{"norm_eps": 1e-05, "positions": "rope", "rope_base": 10000.0, "rope_fraction": 1.0, "qk_norm": true, "parallel_block": false, "extras": ["capped logits"], "init": "orth", "init_std_qkv": 0.0233, "init_std_o": 0.0, "optimizer": "muon_variant", "lr_mult_o": 2.0, "schedule": "wsd", "decay_shape": "sqrt", "steps": 5356}
Each number is 200 + 20 x the weight over its row's rms, rounded and kept within 0 to 999. Layers, rows and columns count from 0. The size before them is the row's rms in percent of the matrix's.

# q: layer 13 attention query, 256x256, rms 0.222, rows 132-156, columns 192-255
# k: layer 13 attention key, 256x256, rms 0.216, rows 132-155, columns 192-255
q132,084,213,213,200,192,197,203,206,213,210,239,223,184,174,194,185,197,184,198,209,178,219,214,224,198,238,179,203,211,207,180,175,207,182,228,219,184,218,212,178,192,206,194,208,190,197,171,183,179,237,206,203,212,217,201,191,178,203,242,205,212,216,175,207,201
k132,077,176,239,186,177,211,247,189,187,190,176,209,166,202,197,220,208,169,219,202,170,201,200,219,238,244,225,207,199,204,254,207,214,242,193,179,174,184,175,226,185,224,186,182,195,213,189,207,190,194,192,192,204,166,186,190,221,169,171,223,208,168,168,203,182
q133,107,196,216,211,195,209,219,192,200,177,221,190,206,214,207,210,200,181,210,185,194,211,232,188,184,194,182,178,199,186,239,189,224,218,205,180,212,223,217,211,229,210,189,203,224,191,202,202,208,191,189,204,183,194,229,219,193,190,198,149,187,225,217,216,213
k133,079,187,197,151,220,207,209,209,175,170,204,189,197,200,172,197,187,207,195,241,189,187,207,202,223,215,176,205,184,220,226,192,213,172,192,222,203,198,223,242,222,217,215,194,205,174,220,192,220,203,217,195,197,214,220,213,216,213,239,223,175,219,225,187,201
q134,095,208,175,217,184,181,213,188,173,199,229,217,180,191,202,180,206,195,212,215,229,157,221,182,173,208,163,178,228,153,193,183,207,217,181,178,202,233,188,204,183,203,167,206,239,196,195,191,229,229,187,231,208,194,238,210,255,161,186,187,185,211,218,200,227
k134,088,182,202,188,201,221,205,214,201,201,182,188,205,186,182,208,174,203,224,196,203,233,193,231,172,227,206,226,210,202,185,217,187,213,214,209,200,231,174,220,204,167,175,230,217,217,187,205,186,185,169,194,200,175,239,230,196,233,220,168,213,152,168,210,214
q135,100,208,187,186,191,205,223,182,204,179,222,194,209,188,211,200,173,195,221,184,186,213,207,219,194,215,187,191,160,171,197,162,216,173,212,181,206,199,238,225,182,222,169,181,208,201,178,199,189,216,193,204,230,222,204,233,172,192,224,181,212,209,202,232,208
k135,085,203,226,235,206,191,166,237,210,171,214,187,208,212,186,214,156,218,209,165,237,178,184,181,208,214,195,207,169,201,198,199,184,201,247,186,174,196,187,207,195,183,216,174,199,220,200,197,169,203,215,185,184,230,215,178,217,213,190,192,191,176,209,212,215
q136,109,197,228,220,216,187,195,208,199,182,228,225,199,189,209,189,227,172,227,201,193,204,211,199,184,204,181,162,203,183,243,168,214,198,207,173,206,241,175,220,202,181,224,217,223,207,214,192,198,198,182,203,199,202,209,209,212,205,198,181,196,186,210,229,223
k136,088,198,213,187,204,234,174,203,203,194,176,200,198,214,190,173,214,198,195,216,201,193,188,226,202,157,198,160,195,197,214,163,226,163,229,177,181,224,227,180,215,171,210,183,198,184,215,165,183,183,161,180,170,232,187,190,200,211,199,193,190,206,244,184,189
q137,097,206,212,201,218,185,192,191,187,190,177,194,230,169,213,225,193,218,180,188,214,181,218,216,207,173,232,207,195,215,215,202,164,215,191,227,208,178,197,173,219,219,186,210,231,168,209,192,220,215,258,228,214,194,219,189,214,232,198,225,197,195,191,219,221
k137,103,207,196,222,199,225,189,195,212,225,177,185,246,208,213,201,210,200,202,203,204,202,176,194,208,184,247,186,242,201,202,187,176,207,151,187,223,178,186,180,191,212,173,222,234,211,207,201,178,205,196,196,208,172,181,174,203,203,192,230,199,192,153,208,192
q138,095,209,207,199,199,209,221,227,218,218,179,178,236,202,198,200,218,167,195,219,209,201,210,235,207,197,203,200,212,250,207,234,228,216,250,177,236,181,185,186,204,209,213,204,227,197,180,182,226,212,191,224,200,188,225,167,212,203,194,199,198,194,152,244,240
k138,110,207,174,199,179,166,187,189,188,227,186,227,206,171,220,202,224,231,200,167,213,192,179,179,249,223,203,210,243,200,198,183,193,211,190,192,207,166,201,201,208,208,201,187,188,197,215,229,191,198,192,201,199,213,206,145,196,232,203,218,171,210,173,200,180
q139,119,206,196,198,213,219,209,194,220,200,195,215,191,211,199,235,170,227,228,170,206,209,205,189,205,163,202,191,206,191,202,176,193,237,168,240,211,206,173,200,216,208,199,194,236,182,234,203,206,210,221,228,212,188,179,185,203,214,245,185,220,230,181,197,210
k139,096,213,189,202,181,224,185,188,195,207,187,208,250,184,222,187,198,191,209,199,228,183,184,184,204,170,209,188,208,173,192,202,197,182,185,205,217,202,169,207,239,214,184,215,250,189,169,202,190,199,183,177,185,192,161,182,243,191,209,236,205,218,142,219,175
q140,117,197,209,198,183,216,197,205,206,154,217,182,233,175,186,205,177,242,159,188,206,225,216,207,203,165,216,181,188,232,216,212,174,208,200,214,215,197,147,204,208,188,183,226,225,170,197,210,236,213,226,199,221,184,235,188,212,228,211,203,220,209,199,219,216
k140,134,186,210,208,231,201,166,187,224,207,156,212,227,219,248,169,213,203,209,238,243,218,179,202,199,179,209,183,197,192,194,169,205,203,184,184,192,187,182,181,197,197,187,197,240,201,181,191,184,208,200,168,215,215,187,160,212,205,195,223,203,186,195,195,197
q141,130,202,174,164,195,216,217,186,191,211,209,213,164,182,183,244,155,203,199,191,208,195,197,224,201,174,229,225,189,199,170,212,186,190,212,216,202,194,220,209,187,221,209,205,202,169,198,190,211,235,235,192,230,198,186,240,204,211,236,176,204,239,204,181,205
k141,079,165,200,196,184,173,185,201,220,206,191,207,198,170,187,210,188,209,197,157,212,250,200,200,213,184,194,175,216,203,220,180,212,206,167,167,189,170,201,215,174,205,169,191,196,159,207,191,193,181,220,185,187,250,218,194,173,250,205,223,198,202,197,190,185
q142,098,221,219,182,258,198,200,218,197,162,165,211,230,190,198,240,233,195,199,213,175,225,210,199,226,212,213,200,204,227,206,200,198,220,220,186,206,213,179,228,196,202,238,231,195,220,225,185,176,193,159,187,187,212,222,150,213,201,194,225,187,196,163,199,212
k142,127,214,198,207,217,192,171,194,193,217,156,239,184,233,204,183,218,205,230,221,224,196,190,208,201,214,245,214,224,218,179,184,207,222,178,200,195,188,194,161,196,213,185,222,238,214,186,189,195,178,182,211,217,198,169,168,193,203,174,250,168,208,201,210,185
q143,136,212,219,197,223,181,219,183,173,247,172,227,174,178,223,192,198,214,221,180,256,189,201,199,225,227,202,192,220,208,187,194,218,206,176,220,223,161,181,198,195,197,235,209,205,202,207,210,208,187,205,221,191,181,162,156,212,194,191,215,188,203,193,191,202
k143,092,186,191,236,215,187,210,207,186,209,194,215,206,158,212,241,174,212,214,186,189,195,194,184,175,216,202,187,205,226,187,203,202,187,230,211,190,223,191,214,187,179,215,176,195,164,173,208,185,231,211,164,173,206,250,224,186,224,197,181,224,196,195,209,164
q144,124,228,210,152,178,215,193,181,203,160,182,211,206,181,205,192,190,193,175,195,221,216,205,209,209,215,241,161,210,217,232,195,210,192,213,182,222,194,178,197,214,205,252,235,215,227,246,208,224,163,216,229,214,200,212,148,191,195,169,216,211,236,215,206,172
k144,120,208,196,215,239,187,190,202,214,195,158,190,193,253,209,207,199,184,216,218,231,186,215,218,217,218,235,223,182,195,193,173,186,206,183,203,177,185,205,213,197,219,206,214,255,209,203,199,209,192,156,224,198,221,198,167,211,211,198,240,186,191,193,209,234
q145,102,219,179,212,193,190,190,218,178,228,190,227,192,206,199,208,212,204,218,189,210,245,210,179,192,200,167,184,200,182,185,227,197,183,201,225,208,182,213,203,214,205,206,186,184,193,195,195,190,185,233,229,214,200,170,164,201,206,197,201,194,224,201,211,239
k145,096,213,189,214,195,222,209,182,168,194,204,194,204,235,173,193,181,189,213,175,165,241,237,244,181,177,206,212,163,188,187,208,191,196,232,223,179,207,192,215,208,163,214,218,168,197,199,208,221,188,207,203,205,168,214,255,161,198,205,195,199,191,253,194,186
q146,098,175,195,181,217,258,204,207,210,179,211,197,184,190,164,214,178,189,164,210,185,194,190,184,218,203,227,178,224,181,200,162,179,205,191,189,194,182,184,197,212,192,188,175,164,239,180,195,217,179,218,213,207,220,194,225,208,179,206,161,215,192,203,185,218
k146,135,241,202,167,199,190,283,191,205,184,231,176,199,177,187,214,200,183,198,194,170,218,171,214,210,188,201,205,198,209,200,238,198,177,224,190,190,192,213,206,223,178,195,199,166,189,208,225,212,192,200,222,215,173,215,249,179,220,199,181,217,185,197,192,202
q147,075,180,224,219,212,185,174,154,205,226,151,173,170,165,210,209,192,232,238,153,189,191,176,183,225,220,187,219,209,184,196,195,210,201,213,224,218,165,198,184,239,203,194,221,217,178,189,211,206,183,178,200,233,235,177,196,206,212,171,181,216,193,227,220,203
k147,138,191,180,189,198,194,214,222,218,193,233,216,182,219,199,185,213,236,229,209,167,209,168,211,239,210,208,198,188,182,197,207,187,197,205,207,234,181,202,182,207,188,197,212,213,186,206,223,197,197,225,214,244,187,175,212,219,186,192,211,183,191,185,200,220
q148,140,203,228,207,200,174,220,159,207,235,184,198,195,186,218,188,226,200,235,174,209,203,195,168,230,236,203,241,221,211,214,218,218,226,208,226,200,184,221,207,187,197,196,248,170,216,222,193,194,170,214,208,209,194,174,162,230,191,172,254,171,186,189,202,196
k148,113,197,170,151,172,219,221,200,180,243,248,160,203,167,162,202,204,200,172,257,194,186,187,158,204,198,212,202,209,188,224,172,220,197,204,210,189,177,189,208,242,196,190,205,197,178,210,221,212,234,213,239,188,206,224,199,168,202,213,204,189,196,204,201,174
q149,098,209,200,195,198,191,216,217,158,175,230,202,202,177,241,178,191,210,219,228,213,171,203,200,202,167,175,232,212,232,203,207,219,214,215,146,204,220,220,207,185,202,215,171,198,209,189,195,187,123,212,171,191,186,206,215,184,199,201,190,170,189,203,197,198
k149,116,219,188,199,211,200,206,206,190,165,212,195,216,205,209,190,191,228,230,171,173,228,185,211,250,208,196,187,184,215,225,222,204,193,216,221,202,204,169,172,202,171,237,216,163,184,191,210,216,230,189,212,178,223,193,240,200,168,208,190,203,218,202,214,208
q150,122,192,223,203,212,173,177,167,202,197,178,215,179,235,233,201,238,211,210,208,219,223,168,184,214,204,172,206,204,214,194,226,224,207,185,201,203,206,218,214,189,188,206,200,199,234,174,193,205,161,195,215,232,235,174,185,204,187,200,240,201,188,181,194,189
k150,117,175,207,227,214,153,176,183,208,213,164,228,144,200,188,182,208,227,235,198,209,200,216,196,167,204,233,222,207,204,186,188,215,205,176,170,181,196,223,185,164,196,180,176,192,213,219,195,192,206,209,181,190,196,163,189,186,228,211,218,183,210,224,176,212
q151,103,206,217,202,222,218,163,201,181,215,206,197,164,211,226,200,214,227,211,198,212,211,189,189,186,216,172,175,211,204,201,228,214,193,218,184,218,194,201,172,196,192,230,208,181,205,194,206,174,201,175,216,189,215,171,205,207,209,205,218,221,165,208,228,216
k151,113,218,205,215,209,211,188,209,163,198,220,209,180,198,221,226,181,184,204,213,203,198,207,207,184,226,212,217,223,215,223,217,224,230,204,188,172,218,191,200,200,200,173,198,214,193,168,172,170,193,178,211,183,217,188,194,182,207,203,225,200,178,208,199,179
q152,108,198,208,200,236,202,220,212,219,161,207,162,214,209,171,209,173,192,216,204,202,206,224,225,153,194,204,177,204,196,188,189,174,229,226,234,183,197,224,192,213,191,171,178,204,195,208,215,186,178,214,217,211,200,224,207,162,173,232,184,192,179,181,206,221
k152,112,197,215,209,201,204,189,191,200,196,192,214,222,199,217,199,206,196,244,217,200,220,219,204,182,245,200,225,187,179,176,194,234,192,216,219,176,199,201,203,205,209,198,228,232,208,221,172,228,241,172,200,185,209,192,175,185,205,221,194,199,213,177,200,190
q153,095,217,217,199,221,194,192,206,231,142,191,190,172,205,216,181,203,219,183,158,230,227,179,187,191,206,202,151,202,213,172,206,206,190,171,185,203,190,247,179,204,194,202,235,212,198,209,209,225,172,211,172,203,209,170,178,204,173,209,222,186,191,214,200,205
k153,108,203,172,182,154,213,216,206,206,215,216,193,212,187,205,217,237,204,206,190,186,173,187,187,207,160,186,220,184,172,165,209,199,225,198,236,193,182,200,216,209,194,160,180,169,175,202,206,198,206,191,210,178,207,178,209,213,230,235,168,217,196,200,209,173
q154,113,199,244,224,191,210,204,231,196,215,212,179,232,188,199,200,226,174,186,199,163,148,221,207,169,181,182,204,184,216,212,224,215,180,217,222,187,204,200,182,215,186,196,180,200,202,185,219,203,232,197,185,220,189,196,196,205,216,200,174,188,155,178,214,199
k154,125,172,192,217,213,187,154,190,225,161,153,202,189,227,196,170,208,189,190,233,214,195,196,222,148,238,210,201,180,220,192,183,240,233,179,194,179,207,188,241,202,231,172,190,231,202,213,169,213,206,157,203,179,224,208,202,226,220,191,193,224,217,202,214,233
q155,115,180,216,213,195,201,217,225,193,237,210,214,233,167,208,193,176,174,210,229,182,188,249,191,159,198,183,176,180,224,173,207,193,170,232,244,213,230,189,207,203,191,165,178,217,184,207,202,213,196,196,194,226,214,226,230,153,217,185,172,201,202,216,216,221
k155,114,205,204,200,175,174,195,193,209,204,162,215,206,176,228,209,220,208,192,203,176,199,176,186,225,173,194,198,240,181,212,199,188,209,196,173,211,190,206,189,217,164,225,216,202,192,227,227,186,216,230,188,157,184,199,191,179,191,169,189,189,196,195,221,193
q156,108,231,198,198,206,161,175,190,214,209,194,195,237,223,183,173,211,169,211,212,190,221,231,207,214,224,171,216,218,197,213,224,209,206,211,202,206,164,182,231,205,187,219,213,152,194,179,201,181,175,199,200,199,193,212,202,212,163,195,218,204,178,196,206,173